{"num_hidden_layers": 8, "batch_tokens": 16384, "max_steps": 5949}
Each number is 128 + 32 x the weight over its row's rms, rounded and kept within 0 to 255. Layers, rows and columns count from 0. Numbers have three digits each. The size before them is the row's rms in percent of the matrix's.

# layer 3 MLP up, 448x160, rms 0.0995, rows 370-427, columns 80-159
099:123149106138091094159139158074122150116095124154100150165134095122168133093135101083121124192116176137133152060138121120091099093121091179144121070112167127143139113175110166130084115099142112088077182076142128153121114137115089137151143086
094:098084136163139105067095113115121105095086129098053126120115066130085201129106140134139115165143125117151178189165138132090160103153082119095151158078130105121180155142026112133127169087123147129134096119183092086133083147106133089152130064
106:154144151192144150148179117123125097101161147176145137104176104100158141078130103108131173111113174175156145090145078125133150196099147103144118063123103099136135090112122178125132073091129169116151160121190126139145178080117135173101121118
099:101117138121113131102047207111185097145093138093119153100139063091106085089153098109111104147132112106107116121182138195187157185102140073155121155151129101084101062124123162094152134107147083117206130135142106136086164169173131099152154197
101:145067170070061134082145059112140117112117150199118150115114134105092095155110120106105134128098079138139172145115164086121171157163083122099117153165070135173187108135107116087103130202124117129108136159080088176128135168128123132177068186
099:177141136169088177117127108110091149138140100105076120109146074148118112109149111082098132118210177120131163137158105075178134124100108177195165103138193095165192092147106098125104154111134143127117128165191143191122146089095116139150143116
098:165142120092134115134107128127100120170099144143139087121122160131131155169124131067177141174080079088133086138116115114082171107111160161141101131153109172159124071129128149094120167103148115101144144099114077115071124159147069106117147075
107:155153153116107105135154139070102117123150111106061120146107151120127156120149078130151093140116119088120141097066067150113083121136156236092106122053126142091136188072175102132214122155123198163183125151118141111093139132122057157106143160
096:111082130121082126148085098140103146081172154069151091086170125163161164110112140141122058056116134153137144169142104136170116109155187077139106133178127134144156120106151152099117143110077113097110078141091073193148134142155143095144122154
096:115126142098105112113159107155153145146088116123091170141178161128133167114108126207123186143139167106086077104121154170147165162173129108127129026133156172174119133180129124138118130091158184196137129128135118127125141153190162073169055148
098:132147155118168101147112113182154132112177110100132108147102156158161110173099143183109144120116053100187102130111131137143168174184115129164124154092102106139123118051172139144111138109153131117108165152136110143201106059091163182137095208
099:118172141102161164129139149152108116132097106126082148172167161159156094120158157134189143078149139106083114118100095128160138104115115110104213169168119089130099124128111142131138103098178087079117118145179070109103177108113157101123130106
100:169137072099102104071080146123146145141117103177107101114201147158120121123168083156102170138143195140073175109111085120130142146082157148136151134132129179092090091161160157136130152107129087093128129095123153154149101142100130153107095137
099:126161132101116092101166103121158113172132170163104143150071079080161097068173085164132137178151091114142126136135096101186091148163114092112145080101154126113154138109118073074143114170115178099115150080132056158092151094089148146210093158
097:138131126118178096126164111150152122134144180166127134214124056063123179111150150134145093113090110105088160063141191097171137092102125069165121072106160117190137085145100138110149153085115152124081119103096094095092106118136145113104098104
094:055164113114133111068210084072147145118163062115112086063198130131146144121186098176167111167119077119179156107134177170180132090133160108092127106100188166147160115113119188123122139101089128128112144145114126129150110079130130132108082196
096:151115147167082098133105118117127127119085129221120139183161158142127092091109143089189091173159087146134165142189182095173165114098170133133163134102127090125139143145114151153232122108127104093140111153112107189109111100129140080113080117
092:121165139103121148151085098077081122051159172105103098146127124116155140130078088176103155121130089122172146087163118065099163093128176165132117107109101086112104146138161056143143112173148111085194104103087142130098166114130110086143160019
101:089173106137078113133155125082094104114123131165115127142154156164189133133068183098178176158118120110129169078170110160109103113105219139093128118103078142146120118099116145100114179089100140136148088101090137112124144141156169155178115135
094:129155097169113088108090186122107146103146158153194130128122123105160124126163123205151135093119128146148181123102124183141126143123121106090115141146148186186115088162081093089151088135104131171099151095124142174155110163172119138107177128
102:151102140129188209093095049116147138072142125133116128110105147070159126156174165167124107158086138152131191115046104136130116104148090166089099155141152107143141108132038110114144168106129130098168157115176135126113119118146129116111200072
105:116147114153119143154129119065108069115124149115129136128102085167110085128143092113139108159104185113126112136112197160102150087117162116135143108175089093110087135096107131131158160173123164083059132191096180154102153115108107136062181131
109:060066150100118146101117164147130149110139115137173185166160184119077102073177077100111154128104110112207145160142208139118103149179101153139129130164112166167165157100163103196159105171183112148078136136071153099131112164145123075119132083
104:109088121152178102116110144101114130134099132127096139154142161083147114141152104090145137096108099157147155068161138158159067098091105191187131084113159145068121224113089087152177099112183157155168081170115134144120173162140139162129081061
096:190169178149159125096111118073109167157152094146113082130101109124175112126098107162142172163081102115122085103158169193150098124149152100104098097150135089107116149120112164187148071069142129055143136120112172085131145144121108146156134087
095:129132107114119219100143159110168145103118078104102088154117142182150117095099078193082091137144163115112110139123158130143133089152168122140120136145135078048104160167095124141135104154054168125111136173108100141113115156130137125078119124
097:121144080091173143146204095125154117093168093101139137114085149142187054134165104154129124102112127145180101107125076133171168189144128198183147172118083103078179121112153104136088104120143160140156116173136119065115133170153150106172107188
097:130135129140172088070124074118097141091102114138150144113106146140118118130098198090178094119109125129173150158118128100147129119155058139113119090157124086138077168085103159105099153175191155114136111194210085136105145150075120115111123158
099:150144134119104122174078098111111145144158143140064122126140101110110170160124077109148112113112174151107154132208138082117061135117091103143124133162137079145146161080214168128113130130126076165148155148096113168110152096142102155162113181
105:137156175059110084177117114120083046062135077113131142146113124143150085104158073137113055141175151161120072140096099188188117141093120061123135158116174159107161081094151141093131095122130157154100118075122188137164166105138115121077132161
101:121181150164150166130190140139153144108079139131184138127123123157145123107093126121193098113160122123153140170110189135116093098106116131191131161115154138126137141108078133168057133172139123197100136191142102132114100123180116167130141118
105:123121179129138111087152128060104105184104108069095145162067180147129095151100138096116174108134122055130147167112097129091165169165120102103182130123093141079143107114125112126133191093171115167103152175116082112142164143154124122115088207
097:181119171131111114138130104125159143114122117167142036131109117099144178121086123105101121080083099144136140134123148136097113118186175057101096095127110080182107143114113164194075162120139138118127156164111123140110133070135124121113055097
099:123098107115092114141168142126115126048125116113143157135118072122113093132136115136137124082123110167122205074121114085159129143128178106190139154114095107116180158188090120136058142052105145109074095110158162087144133171108126156166102164
108:081041074143063132066112124101172079082158099154158099153175126106130188066208102072130115161137172128134182154129151132119114100105139079141145137094140120089108098166138131104135152112087111163138173132111108138137127096089134168167137132
099:103140156136138144150112102143131138144151128131160182093145135180124145163166061087116129146112122104167061094114112136115116122094115098164096083187122159116225166223120134083148123165073094111115091117086135195168128137088177136155091159
098:127131091157146139160139155102064112152178093086136145111120097115138119088113134145060155110139101168104085085185125176066065093144120123136176042104116084093100164079087142115098199169133088128116164122134154086120109116149111159149102146
094:118102126114149183155090138124105096158109126090106146160124097133127139148099098134122172052092058162086116099182061151163162152066119136128147131143114068136129129167140121162106157120112121115161137034097121147127109124138152144131167116
096:096176141109168101148174119147158103097162177130111164182088121181112115130135107052076146106131066149150108128112135093105125138152196113173166084091124095142142109075116141167126116121133117149097141190108097118079197131151143086121136134
101:135166175084079139242138167116098124176125139148108101165174134104146120115112146071181097127150146179102140185172074143153087193115105095127108171118105133134107161136151110147095146117139154127135119116112153166118178117136129103180110144
099:116110184147113077106159184200123116118192097110138156160095120121188057115108163088143118124108057174152123185166162172120171114107185148156095125120131127125132159123075149072115091119141124135139074094121139088119096140185200080133149127
104:111147191122102172141073120105165127139167084142151121116079144132053158165142127069102078116141164150146117143077122127162132102091077141143096052061129180126183120091151076093106110145154129132071114120147103164135097152109135188185119139
100:127150146162132102123124102095118165154115128153082154150129165118189130070142107141077093153105121150146107089135167152152104157138097127220139156138137121105136144163079155097050112122119148123144097149083118140171111115159114108114093137
106:176109149109149144089139126120132103138087099120106161093159149122117152139114102119088197129165130127110157155152171172133153136077160121116098032143058085160142100161103141163139136072110182178153219140133102106126137083110099118083135117
102:184143140136084158161136106115208069075149131141151148124147118130163106107161122161079132108114058079138170172127188144077105131127134090146165147117106097138149129152128182133092164066128161100149193147146113137160153100092165068069120199
101:116142141096075119076108121076165160190123103065129158133107150041093075128129062197158123132114131123116152126113129129095093156181175102172082085116121070079120107136076160132130090159153149076090103161155189113166120078077157138088169133
105:132076133177158177142128138107131138096085081127141159126179117144075111112112121157068113150152072086110156136128145091091116100124170140164127154101151112129103129077112107145094114157156053114087078168130153120133168148155151096140110083
100:169120102165116124077102130085108083172134127103121069221118180085079106145145125151101128142152146144142155114078110115168167121135134069087152095116119181116105148082111120159135164134167122104085127144056100136156123137125067169108156149
095:120111159120098133188136129128178096121093137092132067131101148154085123067134085171180147107104162095112156104043162095110163208154167156165137175136109120189163168124130156098070140093125061102163111096109143099131094143094123109148121134
104:098139136083070113074069156175135147077145107155146145172135130114144072101098196080156086175139127182135047164101145133133123116097105121107072102166085145160110137136169146079110167073113142100135057135055116127154166131120123142095112165
098:102102165136102128157113148102117107079143114095147138125224158098155154128066147161154144134166102124097084049136176147141155156068141179130100194105135153160110066105133130151128109124107137148187125065109152154208145134166133105095131165
094:108077098098158114099141142101114119081161183173140118122186174154141126184076126104187123118096121094121144146171115096185196098084169164156156152115163157119067141163133178128113155078127102070111196114143124136103138111141130064153133086
104:103147107106130146130124158139170160078170150156125126168140120097159151103197115121172131102135173160165098137143205136104135115086129095115131137116117056123140110196137140127083137089149065148122124107176129129124067143137103109100153146
099:093061157168154142175170091140146134142136119128170143149144119163068146123108119095095115090119118181111108170122084154100192096142168097116079067127117089114154180127186120113066076157081144178139106145157098155139103171132141149105136154
097:140166157094105158205175119126108136202135121118123166119146150100157158090113113195134098090150156107110097167085126105191121178179142100141197103126092142146167109146138097163127148076148171132056118140115112119172162141120129068099154155
099:127136102137139058159165133075160103146161096144121106070146096165119136122170084165110130124143117140121158084097104208093152117162054111184116121117130157136143141174137139105171056116150116134201156130159141146120121131155120125140149098
108:141102065085129141168126123190107112132170102112139139129115143132081161093134135100157129182078067130109141144069057139150123171128114102100118157176110146091165171132103123081091170093145081149125163093120140164164082095128120142094136186
096:111122145137167051157133133126167103097078168184091173161156115126065122176094085137128112071129108123167114066121089088120122119081209142075158084137112198136096116117119080133130121154124077104103119111137199153117124145168134144139119114
# layer 3 MLP down (transposed), 448x160, rms 0.0871, rows 370-427, columns 80-159
099:087168163100149112111071106150167108123104190109132140163084168098117102083176129117131168108149153115184139085167130117149110113188184101102131099155107151114052152177094154118134178179174142173085103134144115108058137121158116074045100121
096:092067118083120054227178138134070065130111066196137161194137169204115133134122080136113131109142108158113141165150126172124126149154127121106147156128083140120142198209153139086135093112135093191081110076138092131133142145102175122147111111
106:183130117125090146101143113098128115128180120137139090146111112168093178095122169141112110095143110100082110105142144068169116115096151081113153152061110147101113174127143052155138105109144077102154079082144084192112125083147190109138094111
101:084151163113096023108098164115103139098115123130099078147099122167098078115114055100112175119154137123106129185095127119092123075179143121140187110103102125115130103116131103166112107160191177107055171053117077124178131128147108165121064211
100:156164113152150168104143136126111149161129128129134139088163155138138088102141113135135129147137160133138125127162141120118060088134150050176072140103146144170184174101104144135123117079103149129170180114171125092073143065147087151129166078
102:138087187150149081119176178095158135176125130125159187145115123118129098169133179106115106115132091141120123126114146155121126118148074148107118128155149105167160136129100126145134150078097137165142135096115217097124077102158115108210087099
096:156097148112104166070144124146092084139135144184089167105070116138139135165155191131126142129106160175142104127137104163131185138087122124071111174151117120192122140102154171136100119133119132131139148104083131098160146102093123137130094165
107:126146135140107159141131081091143077069168085141123204087178187042156100082129138169124081124158119050095083140093085096181128119084133123132092117124094139074152145179164180111166129142122147114157146122135150122165148103122127084191087088
096:061115094180082074184097114182117115093159138124117118159159142132155139138114116071117122103101027092109146158128122113122122102159138153135185158044192177140139132109153136113168135215165110060086133175097136047105146158134109188153118155
095:130118158165186104136161089074111135084104075069143137097134127079123094186125149145132115149096109098174134129116106103139104125142092100158150110115076107142130141102194134132109105164139069136152087114170107108196105114095169166186107168
093:164111104201166193115128073081089128146131155154095112100123128098107118141132157100193059168077125172120127164126097127117060079042114109148145150167144175137160110149108133148133076178097140152131174106161144147132147116142168103127103130
098:155083152151114109141160162140074106083129122194119225157124104083143108145195093031078155159075164147138068150130111158116093110117133157119171093106092153130131121143096107145155145121099111127105114127175144138094156160143104131091130168
100:152141094142118150130161093111181079104130205103058157164114181086129164136135140164181156111115136135112149065100091155198151155217117097160163135134132121119077154091151077169157088167161152167096157134120151129094115113183098148120134142
099:126098148148161166087110077177120130137132151129151089135122130133121187121071145154163135093126095175184123149090173136125198131158091139146129146124139101152099144121130143088105112110169106150085169096155161099182096144136147178061123131
099:147135141079085115105156140088175209125064155118167108091184108104104149114111167066140125167128132151153124130140187078123063198160155209132097177107115125114156178120149100157126085113158144117161129162115141131088155118067202073121112097
096:121103115172138146137066145185141113123100143125132187148170165158119095146077124126063177132075123127178100111205085116120096129107119148149113127097131130175068120155113126156171120110174113094141131130113141087068155162148179144139159109
096:113145087121158179124109144097135165160127135179114088174035106113109144157139096052109157085164173060147147086099141108124157151080084092131118131115122117127159130054109138148096119094133134163068107148175168106122075192116147131144132140
092:142185110136151127137130168122150145166083129055120144114116101167083110186125128154173122124126189078120134175103114094140169192168048117075130131129109103126118169172159120161049136157099098132111121155116128065151104163143059156109113151
101:145178147150102134144157142163103150144113156136135073129090161143161101138116107098106182152085136141107150089098147132119134134141126117128078139104160129156128160121201049130124123221130140080095103196117044157116145123108178163114134092
095:120065124185111097136156083126115060103075058181109087129060145135110113094105147069125153189117118135162118121131170107121145096129118088118129115095135088172114111162117156097092131118133109118081095101155150150164077088175084124142104057
101:150161182122079152161114165129167110156148125143183146116147083141175134139120158047084115112084111107074082169153138135134084176126132133075102102114161156104135141140091094097102199114138167129131075105105107127136116152076175105150074140
104:120127101166115112094139143125151176131109127135108179104191162072119110113099156134108143158131154129171152128159103047137140148149152115102106110115159140176123095098163205089153099128190098147133151094135108108111078167151086149092118132
109:006147144123091148160078130118127207132121085162147175165125140165161119091145101066103127150141143094128121154184125122158134115115128129126166141089140154159077124111126056086138203122090084165136127092099100135131184135076146143127076167
104:177088104140112141127146090098080126155171128086110103100095119173097137178118136088089141119143088152148165125116122089099129096092130094088128097139122094071114105157150165092132117106089081142122126141081173133201110085068139120152160177
097:153209092062115205115111115110131096167140093102156119098151118089160135111174085194098103159164150100109106145104134089133133101141144115092086167094056137140157154143137115054096151143127125153081084132168096143080121120133072082161112089
094:162131145181104120063102152087099124126117169111138090154122118136133173145143181123140137057104105130124118165097060062143109151073135121140164108135167153153135068101083057173133133110181107136126075150096101143164087113180168152168097110
098:153157078135154044120086163090153154108147068122160128151214102060144106157097092130136136143136187078114121130108093110079160096084101111088134117145090086157128121101121149139064103123130140137173171095077138192173140058123143176130096080
098:134108178095132117095163130110121152143147142083170139121120085192106154158144124136083162122114171095141122134140143180144182166098153109168125143115116173112132142129111092176119078074112075137083102110171125142108115061116132144166167149
101:151127106107127111107171106072178117141181102105096122149067092154181093103184096112110128114119100159146102139108113139100105069136115125079102136217155105065098164171122147154124135195159129151147118073140122138122114177199234113079150115
106:124083131091168172092156106142143105076193116197176128168152171161170078109158097155127102113180176105104090118112129095108110126106182079130111143136083133127083115144128125154140112196124110120090150178137132127128157132084160199095196112
100:111154088109086140194126143103125139116107090112098112134143127061143116159171133088142135120142164183133161111116073098135144151077104168093108135193084149131119181154112092129108175113101085137171158114117123158201125174066138126134175101
106:132076122113138099083088080120111082162107152127168143167055078086145121125124146101156132129141073160100088154094137133110115142118133075106082108077098090187139113126118136117159094128083159155060127079155173059122112100072081168138129106
098:062153145093124161184127182147086161157112153110129125182114093187091095121123128099132111203155192139132110132149129154143095167173145089162129098043133107116147158112131147129214085133161148139181117152188115123159120191110166174132110142
105:159131146112156079162155122164111150111087043142137168124107093120120187137121172081121130152114084174129109151181167143120133142123151129109133130161130117134095153184117079172120130162101169139152087136099109140178173124069159095106181107
107:133156184159146133133180140149174113139149134134108042137128101121095113108102102070118115079167116136109130151101135116116144086055184209110071175166111152108147117120186099139161120167205156133090129134142103154128127109147143142068153131
099:128189172065150149117139115127135158088076124112096026156114110129093167164091089108133174143156183099103142117106164084164091130148093136137125159161150165128130099124148170061122138157149121172105108134146139123095078120143113128130136191
098:147133148109190141122148083103144160119111058109125127030118128121136107111129171165142077138118140102143122128112138093170138106126136157166101203154070126174157136109133079089140149093146099124124107206095098152165136129158112104099161198
097:172167097138073128101209158095151106146126145143126112160106110163129152142128116179096089131128096098154120101085111171085110148108135107147149136135091206103063148098133119120161156145156131149117051158163126249051161133120157120095132187
096:168126126135156099154155149119164108168090088067074093089073087186175142116143153140125115108119098181141175044119141141168181115096118128162127150146159096133117099140127084079085140098110159090164189118066125070141126095216136108127140108
100:158127093133102077104145145137157107136090156100154162128131100177132126043165121108149089087089115150102142133096164121044204083127126097085060109153163099080149109117006107161180064140140167096126105106152119135119064099156090165160076140
098:150149171102116115074136085120160162086116114056123143154177111111074167042118111227147124135134151167149164107095070098095064121094153114145194148107112132107090054148139156088089140118116140055132146133147133118175156080099142108145161149
106:156139153162164096121176088107085133128118162101118115140145094149110091199112077169100119132132129115105140162145152108091066104122133153148117061145135146146079110164083141107144141156113134147121086187108138139039110172174165096085127099
101:150100115091179110123117115140135172130100076112097140175188141139184127140095131085132170071130180132137159090119134110136110116126136193090074128171169128074139087115112161097160100106132142092164178085090084177097135147153149170159125137
105:126088126129140178185172153130187114100131170130147063166136129135087095175189167143184155103118097140126085229118154154119089150107192150095094152194136177132125157108098072118127103143132174182107085111161104173061115115111105169090115101
100:110166099149139136087143189120145162173127094092184124115103201083182092116180101125141169108131151149094130157125106159111115120136104095110074078127174181116134135087164154138145124156113226183111122137160116072109055119127147159069139091
100:156135123076192118098127125138158143115138154093186143081139179118152106144164123145162090140088104190105133148112147153127097114085116180111162130154120130136009127170128039173121101190137174117133101095135125131147141176105168151119145111
106:155112115069123142106165187122112176110119125104157101116137122128152167062176143116093152077123117139151140106057156130075147154049144133189145128145112112186084135136137157079122106127124139194119136087159138119102158090163140166104195124
102:183138107114137066158151116056130150137141096133061156136177118143192085087141122090126103120159116152082130121100101127188060170088197116167129155118108105118073180147138130131121116158148102118180169124111109106088079080168126115207122092
089:152128124133117152112125131141094116125154097162127173180129163114158128138176129128104138146159114105137124151106087112113103123172105131139146105149122115107069116124156114192148150124115096139105128236079065152177229142123091086107096133
105:116083080128164109142104159115100139081130153133115128126164095112121081152095140092088098089133121186128107101145124140147107133117162219202109149108129150145101142106115114098202186137125154105161173115023124180097140113113112170157167133
097:085176099097113124116127123127115135156113084135124118177155133136145128150188080112100119130126056103104123171116139087136107118160107172193147101135178116132073105159096133135117121121044169121061172235142095105155113154140089107119132174
096:085163105130156129129103162148148113155109136062147213098096136143114135120162083146194139124133163134085107098088144140140092128130210098123152094107113083106178183145103134164143121126117111121098137160124148067060150132082069114106104083
104:143152169063078136156160131089151092135148138112100138104062156056140147085113193121130143175118139074129155090177133143167184124159167083146152204126135139090098116155121192100139125123114121134143135084098159084143109126165154109113083107
100:158111094138122075085144129112112135124137121203141100099099120148149135158093104089188070116112134121094088092140120119117129119122138186125156142138147167089187117101100158100162150093112125132154099121053105154116098103049092129106076074
102:088138093152113041076128120120072121129140108166143140084147102153129186164133131109175123138096137171089150107084152154118072087085127057144047111137111103110137110106096162117114204104152139159147109106095171111125138098113147143084190126
102:179140180133121111129140115154123165133106152067062117189131149079178098149085077120150128161131195100170137154116133135152167150108182192152127133179089148127156070145160124104159175153121112135074108149098115169141086111138151155064118141
110:162106091087147071096147148150195127060169169127057113087165147136128161148133099110079124133089098104082112110169177135153094069207103099177146192201152191110091151161179152073112109137111159098172117168137134196111142094120105107120132154
097:122136081119137176127140066118163142141117106108157097124110124090191154080133087136194143133131133116156092109152132099126142185180127084153131145121103123161181072136112179107174077080116172208204179103151136098094127179098161127156116102
# layer 3 MLP gate, 448x160, rms 0.101, rows 371-427, columns 80-159
091:126183082135125100163048099122118093079133163097125143165155145164180095159111099099096090083092081116155159098147113175117142174149159129154106126112102116172185136087138118121147183088188117187164138096141115140152124120108123127164079175
103:093139198127118095166146161128159091145100136078088179160138139186127057188147111106135119077151163174149110185119131141144135178119159114177163122125124110116135121157158138078104125152197145149110129126148150147103098222121131114112139154
102:095076165066086110166122110098140140151100098071130092173116163139067147135130078087103188090112104125099117130132149126118112167134114137135132096140113181167144126099106180135153210192204161092121161093205107136125101124168146121121086142
107:131148098169107118110182139184096127130134088096152157077126117148131142141160105162132131134155117125168181169134115148182090140072128176130055112173192177100146195136133123118100142034189169101109168127116160179192106148114151078113176136
095:148121068102115113116124100114094089151152114139136129136122185151091113105097182148189144074133085102156106106155063156128130127139147069092100202140152160075099143119138119144104200165170145070132164170100123078158148129124117121095146150
100:164134099067187118080137164113067157119162107187077097147137163148164177192146081150105210156101128098089083207117105146170154183139160180178140170115087157089132063172171190154134107114106158098113129123122159058136144152159143163115099134
101:106134115085113144086100140151153146116108135091112170157200107075110105108182140114120090107102012139083075095154124164118148145125142097181064132152098083125122106087111137095076154178138112110153075176162132138107156131130159095118122166
097:132157122118184144165182104181129106142122092061130147097089131109114134219131070119093137138144158147055136143087145065156118193097099107133154101140117095124155134130077127163073112156139141119131133134115147082100108175099092110065105148
093:173163101110118126141169140112148134108148080128116185117126134160140123118136116200089141124155180138134096078152148102161099112159168145112095175136104074222094078112146159102101148139143122139112126136115149120123084131106089092132101162
096:163127107132164134147020109163109071108115183127082153151156136183142135122080083114105124103116134098126144097144103170118160160174079138127153154161128169143094190126139161107176180113135187101155119132142130126150081158124158109147165200
097:148193163075108062145111140134191191154112127111149087070159112157155088141156167123147171162115102102120109178139133117138165175169145101157162201206137128076114140155094161081064098112159078090113071090143152155108106165188116138146121170
098:138125174134193147172130126112107096110175149103145095091081155122109145155147189099082070078091090139116153072113118144101080121169130117121118126138190105122168102115120106119170127167183143201139183080173076128188121176121148139135118108
101:093120118137134107173139165139146093147080134112140105161091160200149115152105095130110141053144079132124135124194088148154105101142173082150137097128172137101142161108178130146109174103151165131107111204114217190130100152135101167074130083
097:095155096138140157118119077141160149121095097100137166155185094138153155075134102083160097158136065131100172156125136180089117140105091100132175096156233134124084093182119193132147074144115203154089114135119118102177122157142186133152122153
099:121197176098118128073172087127162096148090112131161163152106159136072132107141145106121076199189122164158144177050149177128177095159156123165151145162089192158100126131159155177151103092145141048109169106146079182150149136120128140118118128
094:080134099116129177069117063144103085161100061158096187141113136134132135157138146088150111211171105165147092125153128090146120094134134139079133057138111076124133115110186095126193180187088140077125121121085126180151093077103130107146078120
094:167138139145096123140160156157188117100069169134178130099116116145107112110131088135090069149164108149099162155078112151075126129175166124093068064165181058161120177120146120110121114122086142203079104047205151148123120071106126157175106155
100:083179133143142072130118136171148108088138109093109084113075112115087152100105091150134182081097098126114074193166137220128124178149141123165142176147123125171149167135101089113119160155119174175086121156157150128122206118151112138067152149
095:156110145121164114173141126079144141068148108138115125129097074202084135149181172138126096098087097094068194169102086143142100167189090106156133118090164184084130137106076137195152213112119068086152119139143128150175126152088188105110142151
100:120127161123185100154145169219134070100083119132124132079129093181136183121139091115121137074175159107148134120137191110180113180135162116149118166093132073187098122197119101059081096115110131075125082154103157088150099167056158165171080169
104:176095079106161111140124110102153088200171115129098135149119117132101126149181108098133150099118173138212118101097159111100131119241100101143101083191181087092099126113179075114215141143154166105105105151157083121155167148089163071166133167
104:095114207093111082153141157171130136062157102121120125129128090159106121208096184102118115125126133124135145132177163180106104190154094188135082125204191102094160127149110112151172152145162141136123124189107142117123112140138121126147109117
107:116136148099181159148143122113140140153087135105135117132166149100168117123136139122093089093130072164161156222063128121108086101151115101093057083146191113180133097153104161127139198128176138175196075150179199115099160143134145112135091125
095:151105166096149133131125169137191118097087171136075081140142102177119150106173113182167162151144128186157113160119109090135184078093132095130135109142135133088160117086097090129143145160106110080124135153183160113164148175104124105118188109
102:066154127148148141123094160123142087119095127037137141083114065178153110146150142138137094102216106145127181141112134147160177121150176140090139170121142103118170182132138074095128171151144141085134145141121199078103144087138159076116137098
103:138129102121121165115174071099132037067087111135125116109174072126121072116127117154152150164149088124118122136121091182107164115186180124174113139074121118154078104126127164183130098126073109127114127198138144106114153103165143142054092192
092:110131086109168158196101033104142119064062115088117142156159104153094129103103117083056131112153087123110141070203119080189070158129122110116146084136165111132120137111157074109127141127084124128129159123091092096132107082120112157083089193
103:087125115113131170109143121075124067077119110080141096116146107110147132153118139209150097127056178173175083194112133146104145125123128112135115097127168109137118067173056111104140137141151137103150162159150136087143157160122112077192125103
102:082146117126093126132099077161111048132131127104100097130134122149185123101122155063172147123073161137108109162154115168113113078131127101150090106175142094102069118110172167120157083072092089094098197133140190103118122152146119145164130194
108:159159115107151093077080168121177148141128134136144088116138150183136153075141091161123106103070215113109136184174075195107195079185176136187080146105130163116137104110103114128172145110122079097078130159120138112085154096144068078161137128
110:151119103096126124099147102182119126151167147130132119093195142109076151157123100113206153110137104138134090149167156171152159154157090105081092109201106116102090119112184118107086134132162146101099180171097101146124074141115136090157086128
097:170104133152155107141159117137140135168102078142066121134139120110198142111103089168094178093130130134195127134118076101143139133124122131158129115116183169113098114167108117146149143119181126101146142145096178137119143183131099129136158192
098:160190137184047161111133119140133132113149180161131133146076134102115181142123143087119119156134108150143112106141120115178111157134140121101062182110123083126105082143152136108112103153131129087117089144134123187174172119133101112112098200
098:154131172123118152104159101116151146103121164139166104128134138138103193178110114109151133145110074113108052074087102150091109173161119110165154153156108070173177133128095107106128145061075179139118104112130116100103150133148077184185107102
094:140141188171071154122123138135115105137076182063116135156201115147125115121114103084174129193151129159140119094215137152142153084109179144154168188183142102140136181107101106102116117147142097153123122168137127150117114165161117096122144124
100:148069157113115141159081134173174074108182131100120104187148062176093154154154059189129079148104127140114085097144157129149088107168162092149091152160138171110108175071152117136118149148111160112098055122116159105167093173128146098135097106
096:137106128101125179151173106084187138101189136147125047144184123128115119184127079096184174082136100107095107141150169087130133165172160096143159097097132089186162130116159133156104128160169195147137120138163124159142139106160194166114123138
096:100109146118092125109104164122149118128175137130142112100158067137137159114154156158092175127075113151146091037117098138164160182176162113147117175140095087101129139148073133086095081106130150136168152112099151068167138093127158083067153119
102:119108131117071149037102110136116088105073116119134080079152100153094184095158129113093125161147116127159136146100078146115074096166101116167076088135216109136145121160124121125078123101117118060116185152144128133163103158095167078161092116
101:175134144139130149132124083132168112116157086169090177131167121162093144126073171087130157138140115093123127160069115116142098145150091110164115136187138086129168142125144104133158126162133127123176175150216160107114144131188156120153133116
098:087112155138179124137168169148119088155057139131072109140144115150111192137085149134118165162114139096165124119118169122124197168113069105123123147086093104157159166138146123139061082100183102157158185065144097076162062158158151134104095133
099:133148132151102129106162113174170118145155162135161168087159164139146147181138131099117154187140117128069077168148120219160145167061143162133171161116128098171121100168170147131123139093099097151114102175114136116143168163109122114087159151
107:104122155100125142183164080162168120138162111137094107128163115137079171161118136163151120129103115190143090136184150168118144134133119101169078129186160151053183166148119118187145081168102164094070139124128132119153111178181112134101141172
098:155107126093128126101109156079103168079139078124079098130113159136149131163072081166089187177112121121160154129095146088147153160112063094197089164128096151085225129080157095101098137121164101149130116086149188148140099130149126151103103156
102:146196109097119163090186142155165115093134147145113092136144129183141151187128089124107096152065109039091118135119162104152153149087144114159091148142139131073173109148104142144089106112166077141169137149156152100166125192126050130116147110
103:157147099083165075141163100088178171131191081116104110140083142112162133178071090117164129143142075095110076095103097133138142141125143139170127172191085128103130089125148178193085171161145134178129101152122153053059123144148088145106136099
099:120144119105089134135128164121146101092088108103158139101080122141114127118118090089144112178129067144063165086126159113176120157144169146159170105142145124122148200139123110148131148121184134129150147120142192123137092192152161108143148101
095:106122170123131144181185168208177123137183090094160095144151103132123090166155155134144122096131163156115137135172146192132124143118096134172134099205089137157175182153096192153086136135163110095108160109130154133135120177094173104101082075
103:123136219062110160129122166149157186159092132084067102075150173112104138201084139120101133151098133168114159169144159160118156158160123121140138107135117171141158110136136112090072087083106077155091055105127172114148103134138123092138158159
104:086132183140145130134192132144144100194140108083116074112113150169158113134161117119120066083159112121179113117160103091149145071155167167192075068130145157053152124155116218159101138198124106134113127180086124106115096180109131085124122180
095:126145050160120125142174168115131125101162120086106150162038146141127109099131135180150071144140137159074093133115118143125141140158152107136117156091191058140112084130082110143158112066123104118066139124135175096183150107143148182080151143
100:164132106156133135121101120118191079156087098108070110094111124106115133156128109156168133157087127100160105068169134172125157103162138144158142122135148164150045052155145127146102177129181152088135166130112150051109144100068108162128114119
100:170105180136167125152167146161169141183074127040135114143143076138137178100032162085139133138113132182127162079106113138160141083113145149124087154161106113150158100146112123115216102128146130139120122163163105122087185114126068134109094196
100:108113129125186168074106080180153141137127038111146145114116096123130074148160101107194115125058169097160130150161128134093089152090138145114132209145154072131167078146123086098115204109167082132092140073128090097089094180150131086190112123
101:117180096141132087125172160118156122109138127104125138109185086139138090154110165138173120099106126080156142090141103157168143151091134110150064092064111177146139084095083189126135145056097119121121106125090182150106171101159160115165117173
107:117110120110156127142122123099181135114099162074075112139146093168122173119116124055124167158142125121151109079126135163136168153142164094163120135106123183142045126089118124131100176131087140096126059101104100096158095112144114137186079196
101:130147078115152081119147139132122139123149107143133101157124146091120167127177130080163127151134107102108097165123158117139071184147199136119108155119150124127113162140044101147163216163109134106098147150138148174139045126137111140108146085